Weights of a small GPT-style language model, trained from scratch on English Wikipedia.
Architecture: RMSNorm before each block, biases, attention and MLP in parallel.
Training: a variant of SOAP for these matrices, 128M tokens, 3913 steps.
Each number is 128 + 32 x the weight over its row's rms, rounded and kept within 0 to 255. Layers, rows and columns count from 0. Numbers have three digits each. The size before them is the row's rms in percent of the matrix's.

# gate: layer 2 MLP gate, 320x128, rms 0.218, rows 275-291, columns 0-127
# up: layer 2 MLP up, 320x128, rms 0.207, rows 275-290, columns 0-127
# down: layer 2 MLP down (transposed), 320x128, rms 0.204, rows 275-290, columns 0-127
gate275 101:128114133147149114143077112150114145157137168098098112166149170158111117166170144154151132080095132129163172126128107181123105165073117104141153086106079165154142156062178121137134108143196165100185098207117156138133146167112119104171085156179178132141126179149160145215127154108134148126106101200122135075081142154141112116099080118105155157120056130160151092090129135177097082155086
up275 086:115126112066108149152146079073137146123125130101138083151104083084167094185155135127124135117084177149134112146122131153145212110090073073095080092122154084121109140126170203141154177156119119142177119074121101106138099123109105130166105149111091140081174158087110129149157079090116090126143091136120110080197160139152164130081102180143177150133168119105130134146142223162111110168103
down275 097:135085127140103109085199167128142095118136110138160075145123120140073175132074132133143121172171122128113131147190122092097134108161182164117066122120115071174082118137094128078153147100057146119122098074145078147125152096100108140077127116112149094094118109110151167050147158146119160056121171105127120181113170129105181119146161187142127109151164138102119111133113137080088167048083
gate276 112:145122158172131109069138154119136089144191081126117183154070095246129144162105139113080115106172155159118218131115098087149119165145143143154144144108105111098155190142100120164123093154124180160137140098107154122148103033114095127098152157129137100157137090106135165072114181094164163106162136175135142144116150170113112128055124149121118181093098149110145139098122109132138134099173
up276 121:172108105153099157107130056053122129119084104216167174127085111140156167110091072152141118067126178125085133138163128119103176131122165125170145128153125105165151125100077207105153073150131097113166104118119163148116103194121142149168156134132080058107146106152154119147107085125152088184055158129147147133144121131162130132121138110131118122118133088117137111077082106171190078143095
down276 110:115096134131107162126111091134196179106155142166148092134083101173136118092136091144117174158113125170125091107139102125147140153133148143143066106125116092110132172120069131162138095133148043130151113137103141128140132062084109135119147116080084138108153070083173165067089165138129055150109128106145144104126096069108139154127072157131084149154164063076099067119167130197153109195118
gate277 080:132134105150172086145159090132140078128124091171148086111203136152104138197099138145171132164153090159163105096111115115159134104114139074134169168127150151066119024109103110115185061172118106126140167160121084157147186098117096119100144128075160146142176094125084115104090116151134105093177142098133142175123111136121088107124093140172071122102115154114164166157141062109061145126121
up277 086:170185102068129132101107091123129144146101174139172093090112114168144117139093130123192127134094154145093130186066123075158151083156163125109113167093216093168143183108170104153114161152118091122147164125156109166096143141144087129085040168089120088128174095126061166131141128136081108137130105151149125129170176101156155133154129140102200074118095176138119147117162132140141129096078
down277 092:152086130143155096093141129133099129103091163143131089070163129150160180176138107170157125119101139067154096133115154139152155132153158147167092193152238153168095124121144082183126092098055167086128171178132144145106160146133115100087085169071066115137132138111113126143102144145099052127121130046106177126137175157092121164134094114107131096146138130102134081135086154148155150138104
gate278 099:057112127088073082124126120179127180169094136067139148123165104117090081155141169159123153133078152151082103187128124078080116076147139088156099102123104120146152093092128074121149129126124152075122071070102058123202122147111119106178175112101123157100087088117161175098139099149133140131094151097149099122059156097065088141114124111180142153136099121151133185129104113159106122134096
up278 101:114103131142103082135147140101019113104157076169179122144112117129145162089107164082193105131151088119120195118116157164103152137116088122174132194093143102123090124176155135138141126111142138099097134157117182130071090098119142136122070106129165056143169185088082066111129139090140115087107122138163115131144125091146119137118124165090175180080073159111172112089089155131130177160128
down278 099:142128128132099157154161138167137120104137139097085177118090147110087117135160080134083173130180073117165070120094141112158130098128145142164142101137113131109080219117109112114114108099104150138103081122104114152174128088111099132191166201069104085108141062127113088112116176132173161140096144160155138173163151120093156129147114163072120056053128145077134120139124089163159127205101
gate279 106:160124092118136176111108109158137131147125113123140144101101064120154116137138202125201083102160133134138165134107079080084152160150088102112123149157160113115109119122126103152124118098098129117102132094134115112087163090104078162166168197167136110198122058125123096098117134085089123190108088101108141095072105067129140116043111117096104132091084057138092143125168150156142067084082
up279 103:116098115118180112109195130188160111123151183154195082112143170135061151099126137130085129213113185138188105155106145058130168081102098120102138143121162112159129099104125114124208125104151180169125122128132162140126109127188118120161105138155099167088137150119114100144119057181159168099136103168075165163130131131083100137154113101117100125173116113157138118132085170111050139145130
down279 105:160128119131148140166095096149148168039111122131124161124125089173119120102112091094088175161132130104164149155116158193132213162106119138115180127068153147186178109044137121089108155157150113110171126065139093088157107155101124133146168146120127110092131164130153144177118146146153148120188139184156135234116166158136088120111172149135108149170097098072132142101128110140112094097141
gate280 086:160131135155099137161174176066150151143114175153074147053117128084124176152084127120150122073130113104187062158099117177132094141077098038115158143153147158144104162099136141109111178150108160135172095118143120118064178125129097112092069101112146138124115106104153150126126066125129126136116125143075126059135093153105165173128134116153177101141098039135087112108081114096109162114137
up280 088:128122133127104124111093106196153118116063114122132096095145170195149099103040106100126161162146165112143107132150061108076154115126197105170135105139202182137121174117163147148110142153138148191090143166157053138169088107148126114195125172084114100104128155146148125058099150125089181114115094121092094164102195103126119146113166139146131111090120191134107131105126116143159131102156
down280 092:095175121179163194109111124213141106139093103093149103124099126130184094144136079159044137158119111117139141136170092070075117116149138089146078146129148197136126174155183126091160138138119158122102135122133125108110093105123087153072141117072137163071169119118143141025047132152150137123093105102112132136101140100129134137119179159143153082130130147174145096109084107087109147145165
gate281 106:078141122160140107124127128129070142140175104163148132131124146113108157139188169073117090130147153122123156092108091170110161171123198085135130119121112089089179088150088124139110116086208131077097171195144097112175163039105054184103111125121130121111094132155155153108142169127119076136150125091123087186114130122228092132184160143140112141152164158160142124116092138122104113119119
up281 105:153158095204155128169121100170128108144135149172161136124122104117113099133114118116097104119097144108178119124158148050138151063127157131165099152105080100132154130147143195104093156054145093126072173169141067138145178113120078141153133104095097151201133107138183162096128123097109134140082081091125093155090196129188147088141141073103128155131095108104133089103067154144080165103124
down281 107:123125145127148116115153099085135096154150147126081146141119146056104144098155129169176112106124215148149172108094080126201164121117154126098123131152150154083133113167184206201091153103113086136097174169169112146132175069138135144172119088132120099121083130178107100110142093162156200119089097116170113085124079142133062117177121155156134181091146117127127138107125108109082150121076
gate282 102:145140160138091176100094101092123096096138126104127136169110161119158112171157155116116089170176105176151115112079120145105112171100139110135131115090164144104143205164153079125129099116089097125125149166114133122136147158132098188113031133071113099146184140166172116129084121120123143188196113056122092102099151085221100126143178143067096164080131125125081150125106161144093155139125
up282 097:083158120068131122122127106123141114171113128125066053166129119177150126133120136088095161126158181168103136159126062139139169074093141097145117119155127130081110107151144179190117099188056093119108118086149119162142112110150183145096137120130091138094163115135126121088128113133153190101089094203143154107122148127176168095127135039184160115185123132094175173145131134084073117129149
down282 102:131159078130147042096158145090140119054042140091117065088187167165146081137131125057133152121100119130091129126116131117094119125088137097196160115164154126120063153135182095118122144101152132117084149085144185182114094118110160039094105128098124130148118161153132100121076084125115078164086099161142109161153157175102147094124135143088138114093086116114168139130135093100147127124140
gate283 097:181162150123147066131076137088149124120123161107051153092078113132134097180110134129150148090146131131137155107148142179195179122130131125130164167153152137155093145150124178081127161149127108161152165112118100110140111169126083092120156180138087194129161060142141125102162108179088133164147121149181083143117133127077104123128127152087061113193141100077076107133087134115039114129184
up283 098:101148165114096123107078104082100103091174143110099190060130102110096137134215079143131107115120065118148084152102133182209104153109144129076159138142140134134116062162169126066171130172127102153108111175097118099116129154106133090095101097099108134087124123113160165123160108161104096099169171107082129193067113095086115114150114136130123113122135102051108115125113140144055168132129
down283 099:125117177111177096107089093080089153142138111122116082177123129068149162208135134056083097121162072132140139130159105139120054172084126119099086190183098131127098122129089126174135181137105076159126155144124078098107125122107068148138149130108071146117149175135094160135151150167142086162157149130123037086136136078144105113176080142124118085101135111139105132168111152175139093129110
gate284 094:161139156124151154145131141115122134127157131147134146111099109166107116127099085165131091146101157094140115203123068103148087082144121149170173143160129133163154139147138094162145142144080108130146170164102150179106198130074050171161087228076123095108182116122095128127150145171165100124135140109168187051115177130105160160123135157094080145130087133158153122122163055121112154074110
up284 088:139190161087175088096166149145113133091092145120069132135130186146093196094122139113131145118152160084130120062110166159094167098117115173139071118152106128136122130103147154092146151140120134112169156096090183178088148105097083109204087132095176107132198123162106112126087160128152105103108099129174141103138132112098128126133100086155106153155146146110156149037142075091197142132193
down284 093:093077128083108156176156110103129128159068129141086128152138191089187170114116157116113141151126196127098115078086179167085143124130099125144056117153131105191130114107077108120119084136096138083124106114139126142100082155151200116099104100111109172099128123139098108099125198125051185155126082118077125132088094146130172139100118096100140123186121136149156145080070103137175141129072
gate285 108:108179132154166133083123142121130087120118041084153093176147191128114187151145082137101168135097103112153072143141144168093114171164182098130078157138135097141153184106127184121099080123173117143130117107067090126163114122096197109148140117074128131173060187098149168101106134113138114151148138133116138150123104101218196174147146148137192121140142158152094113121103122131126126088113
up285 099:140185121128127083148119114126208204167111109117137126118094171132100151082154115135123115152084114135127124179152085047103122043154091130125122102151107125132129107126107098092129064101117152107101141103130138100138100152086150123141141073121086155124050099063110154139183126150169143082101024172111089107173143116072136118147101127121074159136094148103145139119125126122169163188122
down285 097:108145136175153153052143168128099071152139064145127100096159144164123082158144132160070165106130134102109141132159181150159074167159103135168097128103090164096150085145185222114156138145132117105107085112093138189120141113113142172195142067122161105064147147163167138121124101153091139111138167163122137137159088084195087166086101143106198135131131140131078155142119133101135098117122
gate286 093:108168073136126141179129116141125128131095135169133183130154151128134156126121163148120160161158136189110148143167166159159038180171192108157074097145135102067145123092129136100066135153130117128132096053120104138126137097090146168116151220156148139194126102135167083103115064180149125165138117140112107152144121135113160116146162157169126103129145059156115118093153150080056116174119
up286 102:114100101135132133143145077121126137155093091069134125133093124121121147133115147131139112122013143160107154100133182152092060109137112158157067112150149127073104118157114155151133096080150107115131108083114131074126061149101156162174150128157149160089088143096155135147161130179192172176175136129127131153116117125144142160188134141163191083130098101140086097106120182105107105239135
down286 102:199092137106147119137197114094117178126140070081107137099136063219119109130145086097150113100095142089124206125121105163117105133099153176140124151146094121144114109105094145111186106089113149100126138156034122094144092186153141134127123108156151110155105169131123123135112190103150134151087159176178086137139078158169170148146098158112155088195103125073129136114178096104163127126116
gate287 088:144143114233103111139148130057116169096083118115152112112112117132171106144116128096102078156156201124143145136156108102122158127069112131182169065103093112079163128133153119129118102068140078076133075154169152157163125151140095107130177131165129116136138082155147044097142161098182109141116133069129059096144112121157138083129145116146061148161168154125116144086089074110148135135151
up287 093:149122148061159195116042118206186134124141161164087191110099073110061160068152153148192117081145087136134094176118129129089112141150148131104141123115130164144085110088123166123114155128143157181171163128125103134116062074091130111132074147086115154112116138145114150153156116121123141143129162185143146070170151186136100091114106135105113105099106077088117119137158141137131194130149
down287 090:126110107140137122106141091152095112108165132117085118072075159118161126145149157124090093199168122125103075163157186150096090127129151127110130122115141151141107186084118103150094106124132146145142129166134133106154104085154073109163171110091157159135177037085151104124125078105110103130134087112143158143164148210187043107147170221142136157064120151133128118164134107174166168137131
gate288 096:114152083160169090133121154159109156175126065112146134153143100146098119149108146070113117112182184151075139105114080112109101193132121119087115098156104111138146115068142093128144087122136091121104128125099091155172087130139168115090136220162175125083170076144146073096142174085122128115104071095123072065089124168134109147101133157127150101066104132084107143102119114181078181084144
up288 102:097176155072090123121135149122194143106082132115119145124144170112111077155134094079118113109126133101158118087115094156170124141098113152088165124123189048166092095198132154164155144155053085128137109091104104163133102148143096106106089137139116155102141119108130140115094077126164181159143155113092191173122100126140101061137171132119052101103128114134049151149174188149121096081107
down288 100:174104160117095137152154131162104157109104137146076103103136141072147122122140096121075122171126118097094135158105203106149146139127115110125144152085199047139167038104141123189145158112131132159170118087173118146127143126152130067100110113124190189090162136166148182171102075172088088170142119158080133180142129154176153085158148119154092183147108152121141142119120197122109128152132
gate289 091:106107100088149166156151183064087132086165171108167128122113153147173173146110154104089118072132115065108078134104143128141185113144108123150124163097066177128161093138159244109168140132164112129160097110152183170148093092113096134135113126108132086140178140155155125141161128116116054128141177083164104174141091130189125103163174115139115145124161164148143070151138171139153139101154
up289 094:154130156113139140145163103135134139100116110118158075085075143100144142106093080159062168105095107096100100119176132114130097138087098141118118146026169109180129142104142189131086055145130128176106122097145081166099182139149049112132134162215109117088177121100186119120114164108082173145067142115129106095123140187131188119159124143078135138144124144168109108117147149139126156108164
down289 094:158172123057166118055174108155123141123105098131174149098069157071151129145074120111077086081134120107115104125134087160120152143087115140106066125094148137159114145135152122130154113210105112166082061123114148126087140142153114079124150162197086063073157123094127086140177142158077132141111077137141115198167116133157184092146130115099137114116116115160141130116113100101106202148129
gate290 097:172101127105108237134153132141185096124165145073108175170139176125135154163152134149111092162175121104116089106107115159117108149153088133147126129088098132144153134155157106118170115120075082103046095108125110135178064178137170122115104058122134079169118113134139149157166118097163094096125107150151126111108111103060051150151164123109146095130072155161133118106168198161126089110132
up290 096:106146144138129148126121134165128136131082096149157146164150130134109120093117159115118128131143163138114184200152118126133124231153205148151077149133121092066069194073168094162097103138145118106112102170152139136113206093153124166160133122136112099171157196115088127135112066116200194142124089092081179135066172141125130095136101146144130145116104133139121124160102167181104099151125
down290 102:132108113183121080093094118055084190144122097154094093074119137131099131121104187052144143102126167163106117093160152109158090159110137167147107098166175150143128172080102143122128115121116160129127177144184157124111109082146159135092119133142194108146137204116174145139125057102123219109171092123136155160130121154161161093145127073127124067070130117122145146195134159134137119159145
gate291 092:077023083100140158128103127083093178146165131149135159136141139111145112126072105092099196146100128108083132058159120113112067105149126127186139132053152121109167176117157194174115128118123121108120054145082122092117162103160128117194141141139135063144123083109112112110180076094108134117105120138107122119137087145157097161088106088123153157113132195176122107149121135077108102155122